Part of a small language model's weights.
Size: 11 layers, 2 heads of 64, vocabulary 2048, 2.7M parameters.
Architecture: LayerNorm before each block, biases, untied embeddings, attention and MLP in parallel.
Training: a variant of SOAP for these matrices, 3500 steps.
Each number is 200 + 30 x the weight over the matrix's rms, rounded and kept within 0 to 999. Layers, rows and columns count from 0.

# layer 4 MLP down, 128x512, rms 0.208, rows 0-54, columns 128-255
258,183,209,187,238,202,184,191,179,210,188,165,214,152,192,182,189,173,219,213,215,202,210,169,225,198,201,246,175,229,217,204,262,226,159,185,168,232,158,212,186,214,241,188,210,246,252,225,182,163,253,178,188,244,209,167,211,177,211,172,223,182,210,232,162,253,205,218,252,245,243,201,255,201,161,215,176,187,293,226,177,160,161,187,193,233,211,209,215,194,203,170,198,242,177,266,241,183,222,160,189,180,258,178,128,169,227,164,176,257,180,231,226,223,214,200,165,195,231,178,224,208,195,168,171,221,251,202
241,157,228,156,255,179,189,178,216,234,194,207,240,182,238,190,242,153,173,209,215,131,196,151,196,222,216,219,220,154,211,216,238,203,204,203,206,145,138,160,199,250,152,203,164,259,211,181,210,172,156,170,175,230,219,237,182,227,209,299,144,198,171,178,225,153,158,167,211,214,133,166,216,195,136,239,200,173,190,235,192,183,206,166,208,179,241,155,219,192,232,223,169,179,193,166,183,233,218,191,196,175,199,259,242,224,264,171,227,174,167,190,185,156,198,205,217,201,208,232,177,206,200,163,227,178,200,214
242,188,185,256,244,169,245,225,167,200,238,177,232,221,223,193,190,244,251,209,212,164,215,133,135,195,204,165,263,211,172,133,199,137,234,216,144,195,166,189,232,173,240,251,203,178,223,184,183,204,215,159,182,229,233,263,241,178,187,166,229,165,239,267,221,171,267,237,132,232,186,263,254,208,207,230,209,171,185,140,197,133,170,230,260,208,185,184,156,209,183,191,223,178,167,177,173,201,200,256,191,162,182,180,152,193,199,186,204,190,167,162,214,150,171,162,137,230,210,217,173,258,178,214,189,150,175,171
214,185,186,210,235,237,248,196,192,198,190,208,198,190,146,232,200,190,190,143,164,156,219,149,272,205,229,181,155,201,188,195,219,167,195,205,95,217,158,190,233,219,193,213,187,129,180,157,234,158,205,168,204,267,257,197,169,196,224,254,199,198,166,196,245,186,161,178,184,190,217,172,187,179,231,141,203,195,201,246,220,159,170,205,187,200,243,201,194,246,182,224,204,216,181,197,228,217,206,174,194,158,168,217,217,211,183,160,175,201,179,248,193,221,225,223,205,192,199,181,194,215,152,169,234,264,255,172
199,268,204,217,219,160,213,209,177,215,205,212,141,223,227,184,168,253,168,254,216,221,157,155,150,225,198,208,161,170,174,163,211,218,221,197,256,181,213,203,171,218,208,175,185,182,229,192,236,112,184,221,181,199,204,158,169,156,193,206,216,216,192,168,185,225,174,113,159,230,255,160,234,217,195,178,236,182,168,200,229,225,228,185,219,152,202,150,188,224,187,161,212,199,240,187,218,165,222,228,159,190,169,170,171,165,147,184,241,213,172,167,206,192,202,221,179,205,207,215,210,158,241,181,238,226,276,215
232,130,189,247,163,174,241,232,190,217,233,194,161,176,215,247,255,188,226,199,186,213,230,264,131,135,211,174,192,240,235,197,188,184,199,210,211,229,224,213,209,181,222,231,191,256,240,287,182,203,206,210,188,207,275,218,225,206,136,206,161,169,222,186,200,192,183,199,149,196,227,239,227,260,195,195,212,182,167,167,192,223,181,244,169,204,191,192,186,217,216,163,238,201,139,197,229,205,132,221,224,234,211,146,201,242,192,219,192,159,205,144,179,213,217,239,231,204,179,220,200,204,194,235,195,133,199,206
224,226,172,142,215,209,168,224,193,177,143,172,208,249,248,246,196,189,183,281,196,208,197,212,196,167,167,249,148,227,117,148,204,158,175,174,249,195,177,269,221,188,270,205,183,206,256,151,194,225,126,286,133,193,210,152,198,192,204,187,182,259,177,234,165,168,216,197,196,264,168,219,199,224,182,226,161,226,225,208,185,147,202,182,209,228,170,152,213,169,164,176,196,197,236,173,150,247,209,242,168,201,229,180,215,173,199,193,149,198,254,157,255,173,197,152,192,183,225,196,238,224,217,163,192,177,164,204
208,174,188,192,172,181,232,217,181,218,254,169,190,203,198,199,208,231,196,204,151,192,187,211,176,162,257,161,174,222,263,179,187,191,224,230,250,211,210,124,200,144,153,146,204,151,191,216,202,176,216,146,178,245,209,224,215,191,200,241,231,154,167,196,168,157,219,193,208,171,201,207,207,218,240,190,207,205,174,168,215,175,211,198,213,227,144,174,153,198,227,244,190,131,238,163,159,226,212,151,229,166,180,181,204,179,198,204,182,190,144,224,192,225,162,190,164,195,182,196,212,122,185,142,229,185,172,163
206,150,160,236,234,241,206,167,201,194,172,146,213,195,196,160,162,161,181,180,228,187,188,182,131,213,226,191,200,142,261,238,220,172,166,209,219,182,177,193,191,183,158,217,183,159,201,195,206,158,240,151,237,168,215,211,199,200,185,226,195,171,196,206,149,175,196,167,182,204,218,173,159,151,194,188,187,221,176,193,170,190,207,274,277,176,155,154,227,184,245,183,227,170,196,218,205,200,197,173,239,221,252,235,221,257,177,185,246,174,184,162,177,190,197,189,227,240,205,213,251,227,199,171,187,216,225,198
181,194,214,225,213,232,183,193,182,222,232,190,184,183,173,227,168,189,240,228,175,188,188,175,233,213,162,201,224,225,186,199,192,164,163,187,159,188,198,202,162,197,170,188,169,159,199,149,210,190,213,237,211,253,171,210,181,237,195,148,237,204,202,245,192,205,208,198,146,201,233,234,216,210,193,199,201,170,224,236,204,173,166,172,153,205,222,220,225,211,212,228,195,209,256,241,170,195,212,238,184,203,245,202,261,202,198,202,232,198,213,187,187,152,180,198,206,184,219,186,165,236,211,207,153,162,235,209
214,213,128,199,154,181,217,253,169,207,207,197,186,168,218,238,227,193,223,256,187,150,169,211,215,208,213,230,199,173,159,216,149,218,147,199,159,217,144,198,197,172,206,200,224,248,195,204,179,195,224,198,211,200,217,181,208,234,219,213,178,177,184,238,199,234,172,188,161,240,187,217,152,175,234,154,157,155,184,182,204,217,246,202,175,223,126,176,178,193,234,203,154,236,216,233,211,182,189,260,253,169,190,212,209,239,198,200,190,246,220,222,185,200,188,192,222,164,252,226,230,216,205,225,157,197,169,144
218,169,255,163,169,179,147,186,172,230,169,223,175,199,212,210,226,167,195,197,172,219,215,195,202,191,172,198,172,244,224,182,218,171,225,284,221,218,182,126,237,153,183,166,245,229,237,204,217,180,211,248,226,165,189,152,194,209,178,195,212,192,245,202,178,232,167,204,196,236,177,153,178,229,211,210,202,193,175,187,207,209,151,228,233,213,205,193,203,221,212,162,176,207,235,204,195,206,193,273,172,232,179,161,146,223,228,187,192,224,300,236,205,185,215,201,217,187,204,213,187,221,225,190,177,172,219,196
197,233,186,204,210,193,213,224,227,202,168,175,154,180,239,223,159,166,196,179,130,191,218,188,211,230,242,213,224,199,126,197,207,176,227,248,228,204,203,226,224,211,172,192,166,188,186,214,153,191,223,175,186,199,197,206,219,205,188,196,235,203,237,233,210,150,198,206,224,185,265,197,248,184,203,213,234,231,233,217,165,213,226,166,185,189,224,141,218,202,186,205,204,148,202,183,164,230,194,193,196,174,221,207,153,212,162,122,241,218,186,195,200,158,166,183,160,195,147,236,195,187,226,199,154,173,197,234
173,175,216,216,186,178,204,190,213,222,187,188,171,232,200,196,171,206,189,231,197,171,222,203,199,188,218,171,239,176,226,196,225,189,179,184,209,192,169,237,187,193,233,195,191,117,172,212,205,189,162,199,173,170,227,206,164,151,223,156,180,208,234,230,206,194,188,173,185,151,128,201,239,154,187,212,170,184,177,208,228,199,202,234,169,197,158,166,168,217,222,206,212,154,170,201,230,204,184,218,221,162,228,260,177,235,208,233,262,190,207,231,180,207,196,215,189,226,204,216,232,244,187,261,219,187,172,148
259,224,221,196,201,186,179,176,196,142,196,247,178,246,204,210,160,227,252,162,233,240,224,191,183,209,199,212,142,178,138,218,203,149,159,230,162,197,168,241,195,235,171,174,183,175,279,170,207,174,223,180,230,184,206,219,149,204,176,178,269,182,203,175,184,215,205,225,254,172,198,255,193,252,168,216,217,241,230,253,226,196,255,237,253,226,192,218,151,194,205,228,168,197,202,253,198,205,195,175,204,203,202,209,125,233,199,207,195,205,185,258,196,197,208,201,170,180,158,211,205,216,201,231,152,183,156,193
176,171,176,221,172,232,214,227,197,253,223,251,224,265,216,208,160,201,194,184,169,213,232,218,237,219,182,184,156,223,154,135,259,216,173,153,149,183,233,208,237,190,212,222,167,139,156,189,144,149,188,179,152,226,182,155,213,196,171,205,202,210,160,168,243,194,186,222,197,248,257,214,160,209,233,279,193,195,192,202,161,231,184,148,196,235,190,216,209,217,198,181,161,164,215,220,205,211,147,179,195,187,189,187,219,161,224,193,204,185,120,213,194,249,250,262,212,211,243,222,198,191,218,180,218,202,171,180
202,210,227,213,254,204,196,213,198,218,174,211,242,242,163,217,193,246,238,190,220,179,183,219,186,220,212,259,151,201,169,185,185,198,131,192,197,223,189,219,250,149,181,202,229,210,204,193,200,163,228,153,288,182,183,166,198,211,228,208,185,191,182,184,129,174,183,180,188,208,149,246,259,203,184,212,184,211,182,241,230,231,204,269,183,209,159,268,210,199,199,291,224,208,196,207,203,171,217,182,222,166,174,208,212,180,162,203,171,212,169,174,239,229,255,191,231,228,264,169,199,190,156,209,212,164,173,226
207,173,179,258,217,220,138,266,226,214,204,218,187,236,178,188,189,145,200,186,246,207,206,177,209,243,152,223,213,191,188,198,202,192,208,201,218,153,165,183,170,173,216,215,203,204,211,221,188,175,164,181,176,204,207,224,139,205,203,213,186,172,232,211,234,187,206,225,202,96,252,209,184,174,202,166,173,201,233,92,211,200,193,206,200,176,171,211,200,178,151,232,208,216,230,246,171,184,171,178,190,276,175,202,174,187,240,190,187,190,173,221,219,205,200,195,216,188,189,205,120,263,174,183,177,170,162,201
213,235,209,242,173,149,223,222,214,270,200,243,225,201,188,174,190,183,201,142,183,200,177,221,191,203,186,219,206,233,185,242,191,170,146,232,252,170,201,207,205,202,220,194,292,208,247,214,226,174,113,141,191,188,212,224,275,196,191,282,171,230,168,180,242,207,206,229,231,179,242,223,160,134,239,255,167,201,146,236,172,187,210,175,183,225,202,173,187,156,133,223,187,180,193,264,232,171,158,198,157,244,239,218,214,177,162,202,246,171,272,216,246,211,209,197,174,226,228,202,246,188,177,201,184,218,161,178
193,197,195,197,191,244,165,160,237,191,198,212,184,206,223,198,176,224,180,191,224,257,195,253,183,237,203,231,193,190,180,155,212,201,185,184,172,231,181,192,196,200,202,199,200,251,182,210,203,218,156,218,186,222,216,185,182,156,177,183,232,209,189,217,223,218,200,207,233,206,258,205,154,283,234,132,196,191,207,146,188,262,189,215,226,188,236,206,169,205,157,203,232,118,235,165,217,203,191,187,192,204,176,218,178,200,144,218,238,162,179,197,206,220,244,181,246,233,216,156,224,199,226,216,218,204,257,173
240,204,159,229,210,175,203,202,203,183,226,181,232,225,167,186,225,183,160,161,210,190,206,215,230,208,155,222,180,192,185,201,235,196,131,208,184,169,201,173,190,197,199,219,229,154,271,254,223,264,196,186,169,164,226,224,175,201,202,222,191,188,144,198,184,210,218,252,134,211,211,239,151,231,219,181,230,154,212,231,201,199,223,219,202,208,203,158,223,236,231,160,169,198,235,157,229,214,183,219,225,258,192,182,191,140,181,178,173,189,182,228,252,205,176,159,213,178,228,237,214,198,185,163,206,245,191,136
144,196,205,209,191,140,208,155,138,167,183,217,214,216,203,172,164,198,171,234,149,188,196,211,167,226,217,187,209,173,183,174,223,193,189,233,232,234,220,227,198,266,198,204,200,162,153,213,212,176,153,176,171,201,165,192,169,178,122,195,182,189,227,209,217,193,217,170,235,200,205,197,221,204,202,204,161,216,156,180,152,151,192,225,170,190,209,163,198,210,160,242,205,180,220,190,139,171,198,200,245,198,185,229,230,159,214,222,186,187,222,203,189,255,171,251,186,196,190,181,249,186,159,231,239,161,232,157
184,176,209,208,156,235,252,201,192,241,178,185,176,170,187,188,199,182,162,254,167,175,191,225,185,175,182,177,254,211,228,213,249,158,198,151,183,220,211,224,168,200,174,211,200,193,277,171,238,163,204,230,208,247,150,204,276,189,201,223,257,170,231,211,193,160,219,226,189,216,194,196,194,212,199,234,227,253,210,218,139,179,170,201,180,130,206,243,159,197,229,124,198,198,216,183,231,218,209,206,166,213,244,231,106,175,173,152,249,232,249,221,204,177,198,187,247,184,192,181,177,153,239,174,209,161,223,216
181,277,200,207,195,250,252,198,203,236,197,209,174,156,241,156,236,178,198,189,281,225,209,153,204,210,211,164,189,234,209,167,246,190,139,169,247,259,230,179,172,175,172,245,199,213,178,175,214,188,217,205,195,177,193,187,194,201,202,213,163,211,186,159,166,193,187,234,223,180,187,170,168,178,192,157,221,224,209,196,243,198,228,178,197,190,217,184,189,190,216,195,244,204,180,218,235,222,210,161,150,191,252,205,227,245,182,183,199,156,174,185,168,169,253,229,184,191,206,209,270,130,250,240,116,225,158,203
181,125,162,243,165,219,236,189,214,172,201,186,153,222,202,180,225,238,174,188,206,169,179,212,193,235,220,153,209,184,235,176,199,178,203,194,201,200,261,157,228,151,188,143,197,178,203,189,159,210,199,188,192,187,182,202,218,184,173,258,136,198,164,186,182,222,213,205,184,108,252,203,187,200,230,212,210,227,218,244,209,172,201,225,160,173,181,110,194,210,175,185,171,238,232,214,196,220,244,202,223,165,185,207,106,197,247,160,215,198,219,181,208,187,227,246,193,186,180,208,204,232,192,112,208,225,170,228
213,216,232,243,206,202,230,160,179,203,220,197,165,167,162,201,259,236,191,185,258,211,241,203,230,192,191,222,187,187,209,180,169,193,180,225,221,218,207,198,174,169,192,181,128,165,191,197,257,238,163,196,166,228,227,197,189,224,203,239,210,226,223,165,212,233,201,239,201,192,159,164,236,168,208,211,241,219,158,136,253,153,174,212,182,180,251,176,208,194,229,222,187,196,244,232,155,193,167,239,212,148,205,208,209,200,171,211,169,215,226,218,164,211,228,203,167,177,179,173,225,202,185,211,182,212,210,132
195,180,208,188,184,197,166,238,234,224,231,202,171,240,197,208,200,203,267,209,179,228,221,172,174,195,200,196,238,168,192,193,185,206,211,226,250,217,190,160,187,194,213,194,227,167,261,224,247,208,168,255,188,209,245,220,146,190,197,208,275,247,214,141,189,214,219,187,179,218,218,222,214,183,187,180,186,186,203,221,195,205,199,218,196,163,234,198,199,172,223,222,205,212,170,212,160,233,180,213,213,137,178,184,199,211,205,196,202,169,189,206,206,173,218,246,207,214,159,196,242,195,243,244,205,213,201,206
217,267,215,224,236,169,169,182,193,210,193,246,151,229,188,215,232,227,221,212,214,231,201,204,206,193,213,178,238,201,215,184,228,183,229,215,204,187,202,174,193,192,217,234,178,180,144,158,205,168,184,173,231,235,238,210,246,190,185,217,209,180,204,165,247,178,196,182,164,192,180,229,242,225,163,171,187,166,167,281,151,239,183,246,204,188,197,136,183,206,229,157,161,165,212,219,258,243,125,206,167,199,177,154,206,234,158,175,223,186,160,164,187,189,207,195,192,156,223,159,224,171,169,199,208,170,181,234
207,226,217,203,203,188,196,218,128,203,198,220,140,184,221,212,180,139,175,211,194,199,189,180,205,194,238,174,192,186,135,196,233,182,243,205,218,218,200,189,209,231,162,206,253,150,217,160,240,151,184,167,158,189,221,226,202,161,175,238,204,232,235,201,171,243,214,161,202,162,180,222,256,207,202,205,143,137,236,259,179,191,266,241,172,262,203,221,182,188,151,204,177,212,183,301,220,148,240,207,218,188,239,210,252,212,199,229,201,223,163,199,206,201,223,237,126,208,156,173,194,259,227,204,190,190,205,184
198,167,258,220,155,186,198,157,126,180,228,261,277,231,191,248,266,197,237,154,178,226,220,167,249,240,142,212,216,243,194,239,229,201,199,158,161,186,198,168,201,216,209,182,171,232,264,229,178,240,201,194,265,191,256,218,265,206,207,171,193,218,197,194,205,181,197,164,162,268,180,167,230,218,199,225,183,155,179,206,240,202,188,210,199,206,185,260,197,230,243,212,172,191,221,230,214,215,192,194,160,219,185,219,183,204,194,183,160,194,214,175,184,203,213,197,223,178,209,164,232,177,213,223,168,250,235,196
255,177,171,136,175,205,217,175,194,207,172,162,151,213,184,215,212,204,183,203,179,126,201,148,208,215,180,156,200,262,176,184,160,194,209,200,221,211,235,177,214,172,183,204,207,197,189,193,203,214,230,260,206,184,234,165,196,275,228,211,242,199,196,164,179,218,142,195,182,178,223,256,208,183,207,176,230,211,236,208,235,194,202,167,183,204,207,171,226,214,232,196,213,207,165,246,199,226,194,209,163,209,263,168,202,194,207,243,185,209,196,207,210,167,185,162,203,171,143,153,209,170,175,146,212,213,209,234
204,199,230,182,231,176,184,185,221,179,214,223,218,216,205,191,178,208,231,153,160,176,188,204,215,233,231,193,176,198,187,194,175,254,181,176,173,214,184,198,206,197,178,220,220,203,238,197,247,194,180,193,148,160,202,218,192,190,205,188,144,258,204,204,209,165,220,190,191,204,205,227,152,201,181,238,173,235,256,205,242,231,197,244,188,219,201,159,248,192,153,237,192,220,230,200,179,195,208,237,199,235,191,167,215,229,171,168,134,227,249,167,194,192,211,215,194,183,182,171,172,235,211,180,190,142,217,161
250,190,136,176,224,229,194,215,252,196,213,253,167,202,237,197,189,125,175,170,194,196,231,209,179,186,235,207,156,207,235,154,209,203,281,208,185,225,202,177,182,154,206,202,152,169,218,190,187,203,190,186,197,237,144,173,223,245,181,178,186,161,176,186,205,282,205,212,183,213,196,197,198,202,171,223,200,210,207,221,204,219,253,219,206,204,197,191,221,189,158,192,208,157,218,178,213,207,252,177,161,209,200,220,200,242,192,229,215,221,200,239,194,249,261,213,246,161,216,231,194,217,232,229,168,244,194,179
197,224,192,195,163,174,192,200,192,169,171,236,165,203,213,247,246,231,237,213,131,187,152,218,199,194,201,175,258,235,143,199,214,214,254,231,150,163,141,151,182,259,269,243,234,201,195,194,205,207,210,190,205,186,208,184,147,198,206,191,246,238,194,240,149,192,167,186,153,224,269,176,160,224,229,145,233,185,200,232,249,199,192,197,221,186,189,174,218,237,163,222,194,180,172,281,238,210,210,191,195,184,196,184,226,205,197,158,176,198,211,173,193,201,222,195,195,186,206,131,183,210,243,172,193,202,194,174
183,185,168,164,193,218,201,207,200,198,211,245,221,185,244,201,208,189,190,154,170,154,199,230,227,214,219,163,223,195,163,250,246,178,228,137,192,212,249,193,170,129,203,198,191,191,222,228,211,150,228,195,229,202,227,205,222,204,189,199,255,192,145,244,190,244,236,240,206,277,171,179,162,155,199,202,186,153,206,206,166,235,222,192,195,203,232,147,268,205,171,150,174,194,206,226,187,162,178,211,172,190,162,178,171,224,202,216,164,194,225,227,192,188,162,182,153,236,242,159,206,205,149,217,250,203,150,212
204,191,162,246,183,179,197,231,196,215,207,239,262,244,160,231,227,191,166,211,228,250,193,192,116,179,190,243,147,181,191,204,236,221,226,237,151,205,241,212,185,205,219,185,194,207,248,188,149,158,218,204,200,184,167,192,195,255,176,164,220,215,184,256,233,244,201,219,180,191,156,182,249,153,169,226,145,157,171,197,178,227,222,227,191,131,228,179,189,137,202,206,140,272,212,234,196,165,139,200,222,225,153,195,188,183,210,194,213,195,208,177,191,220,238,192,205,218,188,152,224,175,194,213,188,176,200,259
197,169,236,235,226,183,182,167,164,135,132,221,258,170,228,253,178,220,178,205,161,181,248,206,148,235,172,156,190,184,205,232,209,176,118,248,176,207,181,230,177,235,215,203,166,239,224,227,177,184,213,236,185,167,189,192,189,211,143,187,160,255,184,173,214,236,183,222,202,205,247,217,217,182,216,230,206,150,200,193,242,172,244,232,233,187,196,180,230,211,250,195,186,229,154,222,199,207,233,225,245,134,202,209,218,235,225,200,248,197,198,230,148,183,211,200,183,187,195,204,169,178,183,225,207,201,174,211
174,206,229,171,226,181,215,201,154,116,167,222,262,229,181,208,256,223,247,212,151,176,144,239,233,228,181,188,230,226,193,199,204,217,239,164,181,179,167,193,226,144,210,173,189,147,244,227,251,151,219,177,196,210,191,253,193,230,186,174,187,234,270,235,177,239,198,212,222,201,167,192,198,224,166,233,231,169,173,173,215,112,176,191,225,194,225,251,181,162,201,198,196,191,177,169,243,249,163,212,190,205,258,206,176,198,159,234,190,267,179,251,191,215,253,124,187,182,200,191,226,232,203,160,202,178,242,193
230,170,232,213,216,182,153,180,250,216,205,172,195,246,146,156,195,159,184,160,256,156,244,173,200,186,216,189,183,187,207,217,247,271,179,215,223,175,180,200,197,197,206,193,211,213,192,199,210,244,232,131,187,232,169,192,159,182,181,236,162,147,222,197,172,239,201,254,168,185,177,110,120,136,181,163,160,152,237,164,218,209,185,190,200,198,99,180,136,192,230,215,220,195,211,230,232,216,183,210,218,229,249,148,217,225,207,242,252,198,174,222,193,163,205,189,234,229,215,195,138,191,205,210,221,179,203,137
199,152,149,189,198,225,192,226,194,207,172,198,195,201,256,112,178,183,193,174,253,199,220,221,198,183,252,209,177,152,216,203,210,196,228,211,270,156,189,163,142,212,214,174,187,181,224,235,120,154,225,164,269,144,199,219,146,190,184,198,192,164,210,130,252,172,218,205,216,177,207,209,168,228,230,191,206,161,206,189,178,149,149,138,185,212,196,256,177,178,156,170,185,199,193,245,237,158,197,190,168,204,212,160,231,146,212,224,176,211,197,200,143,174,179,144,187,156,220,181,204,195,169,189,156,217,213,205
180,200,211,215,201,209,235,134,222,197,244,188,181,195,215,182,230,232,201,198,198,185,242,197,201,230,238,208,196,181,214,198,177,222,223,230,178,196,255,208,177,226,165,225,243,156,208,218,214,192,163,162,188,205,227,205,194,198,166,199,201,242,142,218,192,214,239,178,216,177,208,182,160,218,204,169,164,199,141,224,188,190,235,225,235,147,179,203,174,216,174,194,255,196,153,95,209,254,179,154,227,148,242,161,216,232,236,201,220,239,222,185,175,181,226,176,232,188,238,183,188,194,283,157,157,169,215,178
195,192,241,203,249,207,175,213,162,156,173,179,180,214,175,189,267,193,238,239,252,209,215,215,174,225,230,215,210,215,257,188,221,195,171,226,266,250,185,211,190,195,97,220,213,210,236,193,166,201,173,226,188,185,190,168,221,184,162,179,237,192,187,181,203,235,254,232,225,209,202,180,258,224,164,220,169,175,221,150,215,249,182,178,202,203,199,166,170,209,200,248,212,204,199,211,205,214,198,163,174,207,184,150,181,216,162,196,184,206,194,221,195,220,208,158,210,195,155,204,203,147,170,209,257,205,216,249
205,177,182,208,220,174,234,161,117,210,204,208,218,207,172,138,172,152,144,268,222,178,181,221,215,209,179,226,152,216,213,214,181,230,218,143,101,199,193,161,193,246,191,187,159,181,207,178,209,194,255,222,261,207,140,189,193,192,202,183,187,210,182,171,241,155,217,189,208,185,187,196,172,219,236,254,228,205,156,200,205,196,144,127,195,274,201,221,251,234,209,249,227,165,225,226,224,127,238,238,209,198,237,214,198,158,152,169,201,173,194,209,210,220,248,187,181,158,202,176,155,206,253,240,193,191,198,182
178,153,209,194,183,226,196,220,148,181,220,143,178,165,187,227,147,211,229,160,213,218,185,193,166,194,168,187,247,189,164,157,157,199,204,184,231,188,194,272,185,186,216,172,271,185,184,186,189,165,248,181,227,215,183,191,183,252,201,180,218,163,156,199,240,152,235,216,203,205,175,228,229,209,215,228,179,133,232,173,195,222,239,177,205,172,210,194,143,173,178,192,199,195,171,198,173,178,185,194,194,210,217,196,217,175,157,195,257,171,196,179,192,199,199,194,231,191,184,179,175,205,190,201,210,211,200,210
155,182,198,197,173,192,220,224,246,262,201,188,236,175,170,243,224,115,184,187,202,238,168,239,205,237,216,192,195,207,193,280,161,247,202,205,226,206,180,242,180,214,187,240,226,156,229,201,232,173,225,255,264,192,199,215,196,232,179,228,211,209,198,201,188,214,168,163,158,174,161,144,176,224,154,187,207,174,238,163,207,183,198,196,250,245,194,140,226,206,204,234,177,200,197,184,197,242,222,229,214,174,228,230,228,209,208,195,191,226,163,170,194,163,195,151,115,179,182,191,226,149,173,140,240,192,203,170
212,233,168,161,221,174,175,200,240,130,184,198,157,182,221,171,240,164,171,264,200,242,224,194,143,226,221,177,220,191,196,191,246,173,200,178,209,212,229,218,188,220,151,190,214,174,205,180,156,209,162,192,199,183,233,197,185,178,201,198,157,191,219,218,183,235,209,218,212,204,191,174,251,193,242,170,178,159,231,224,172,205,210,161,226,207,226,151,187,163,228,156,208,214,223,166,201,202,154,224,207,180,190,244,210,198,201,244,237,235,218,199,191,177,165,203,195,218,190,166,219,183,245,218,243,203,233,213
190,188,217,149,192,178,210,230,194,198,186,216,168,185,207,159,207,185,190,208,214,195,147,205,249,180,217,207,231,207,193,161,160,181,167,185,226,236,149,227,170,177,147,247,146,221,190,190,154,182,238,229,200,207,201,198,207,191,191,185,211,235,187,172,170,207,200,215,211,181,202,193,178,221,209,207,129,202,209,206,241,206,239,185,170,217,174,184,196,217,172,152,211,193,229,232,236,226,198,175,184,189,201,186,229,169,228,186,253,184,242,191,187,237,192,198,215,206,147,201,196,157,202,201,159,192,217,228
191,199,146,191,196,192,223,159,195,221,194,177,213,166,211,164,249,165,210,152,200,229,198,220,157,152,200,194,215,172,230,188,243,210,241,220,235,184,209,207,211,250,225,174,169,224,216,208,255,169,186,255,212,167,209,178,166,164,193,165,182,200,194,253,231,160,196,210,228,223,228,224,200,181,183,166,273,208,154,172,197,244,238,239,148,199,139,165,202,136,177,205,182,178,210,202,202,179,196,186,204,214,193,230,190,192,175,156,228,186,197,176,196,274,212,244,164,231,186,215,248,229,204,180,229,219,225,223
185,207,218,164,157,190,160,171,221,169,211,223,263,206,181,217,218,188,203,168,203,169,244,225,175,250,238,140,224,192,187,185,222,212,202,226,224,199,212,165,240,222,221,140,203,140,145,239,232,177,206,201,194,160,222,222,248,218,146,203,220,275,207,215,161,150,242,200,211,210,210,204,220,220,245,242,239,180,228,220,225,250,188,150,247,252,183,191,160,210,212,190,147,222,195,211,209,205,198,161,186,134,228,206,154,173,176,188,178,182,229,179,198,207,208,188,187,169,155,219,240,273,220,192,240,182,264,189
228,245,221,207,185,227,188,210,123,213,230,227,183,172,127,189,207,211,172,124,209,189,184,155,127,170,208,207,134,200,147,206,171,215,192,202,257,221,170,238,191,168,281,184,228,222,226,203,216,197,198,218,219,240,170,208,245,210,152,191,196,247,232,220,243,195,194,186,194,253,174,174,174,197,168,222,222,213,170,200,199,158,194,195,190,225,211,229,199,184,231,184,214,171,208,252,244,228,185,167,141,203,239,172,186,182,253,199,168,190,211,213,200,261,198,236,207,169,156,242,229,214,212,216,181,167,221,217
169,149,189,210,243,229,169,220,185,180,236,157,254,169,166,221,180,199,182,211,171,257,208,196,183,187,254,143,171,135,220,158,228,279,153,234,238,208,226,213,203,188,187,236,205,215,190,249,173,164,196,215,239,199,184,192,235,235,185,271,215,224,172,235,241,209,191,211,174,214,202,167,191,222,176,188,206,223,192,191,235,137,184,231,189,212,208,189,201,158,193,226,218,189,152,200,152,204,193,187,204,153,221,245,183,200,199,228,217,195,181,248,174,174,187,185,176,196,235,196,209,192,205,196,187,293,211,160
149,240,219,175,189,155,195,226,169,175,186,215,188,177,142,199,221,197,189,171,258,162,224,225,193,128,238,183,216,177,198,191,203,202,210,213,178,191,192,183,188,240,164,190,157,217,190,199,196,277,195,207,210,214,237,241,187,181,202,202,176,151,173,179,223,204,199,199,164,241,146,184,225,214,229,194,188,212,193,216,187,245,199,191,197,164,175,178,197,207,184,247,204,197,159,173,134,184,192,199,209,178,123,197,224,194,257,178,191,172,173,217,175,210,238,241,198,183,193,149,194,209,188,243,249,226,207,207
207,198,245,169,178,230,199,200,216,157,225,217,190,230,190,201,228,221,169,218,191,191,227,151,196,152,218,231,190,206,192,239,174,153,200,213,247,211,195,197,201,169,194,193,239,241,168,177,208,155,196,201,155,188,233,177,125,241,229,168,168,219,217,212,203,197,179,155,204,164,218,246,182,201,183,161,209,145,258,185,214,242,178,206,204,222,201,208,176,202,143,234,170,199,193,214,190,216,205,249,224,185,252,195,237,161,170,186,232,191,208,231,210,201,219,238,176,201,242,167,202,197,201,210,162,198,179,221
218,166,254,181,181,205,235,209,153,159,246,179,194,178,219,289,114,176,196,210,151,207,199,224,161,156,180,145,208,229,176,186,193,219,209,226,250,170,248,156,224,174,202,203,281,240,169,174,211,119,240,157,257,187,209,222,171,182,207,204,173,169,162,158,225,234,205,227,191,217,206,237,240,232,183,198,193,248,184,237,225,149,188,192,203,187,268,219,195,152,213,215,204,191,193,259,191,176,186,168,181,234,189,233,203,203,108,188,234,251,199,246,234,255,234,197,233,213,186,210,198,186,225,225,123,171,219,222
184,132,186,187,217,158,220,189,186,178,196,230,197,204,186,233,210,211,210,190,214,232,244,182,145,244,173,155,206,235,193,181,165,182,197,219,154,124,170,225,198,233,201,176,171,210,195,227,240,172,208,192,242,175,194,209,211,166,202,197,177,217,213,191,228,199,264,206,175,195,254,198,215,103,223,192,269,183,216,222,166,191,211,204,169,233,201,192,202,218,181,234,210,200,135,181,157,184,170,169,219,218,228,172,188,216,207,180,215,144,139,187,223,210,190,225,218,172,161,213,201,213,182,214,157,239,186,232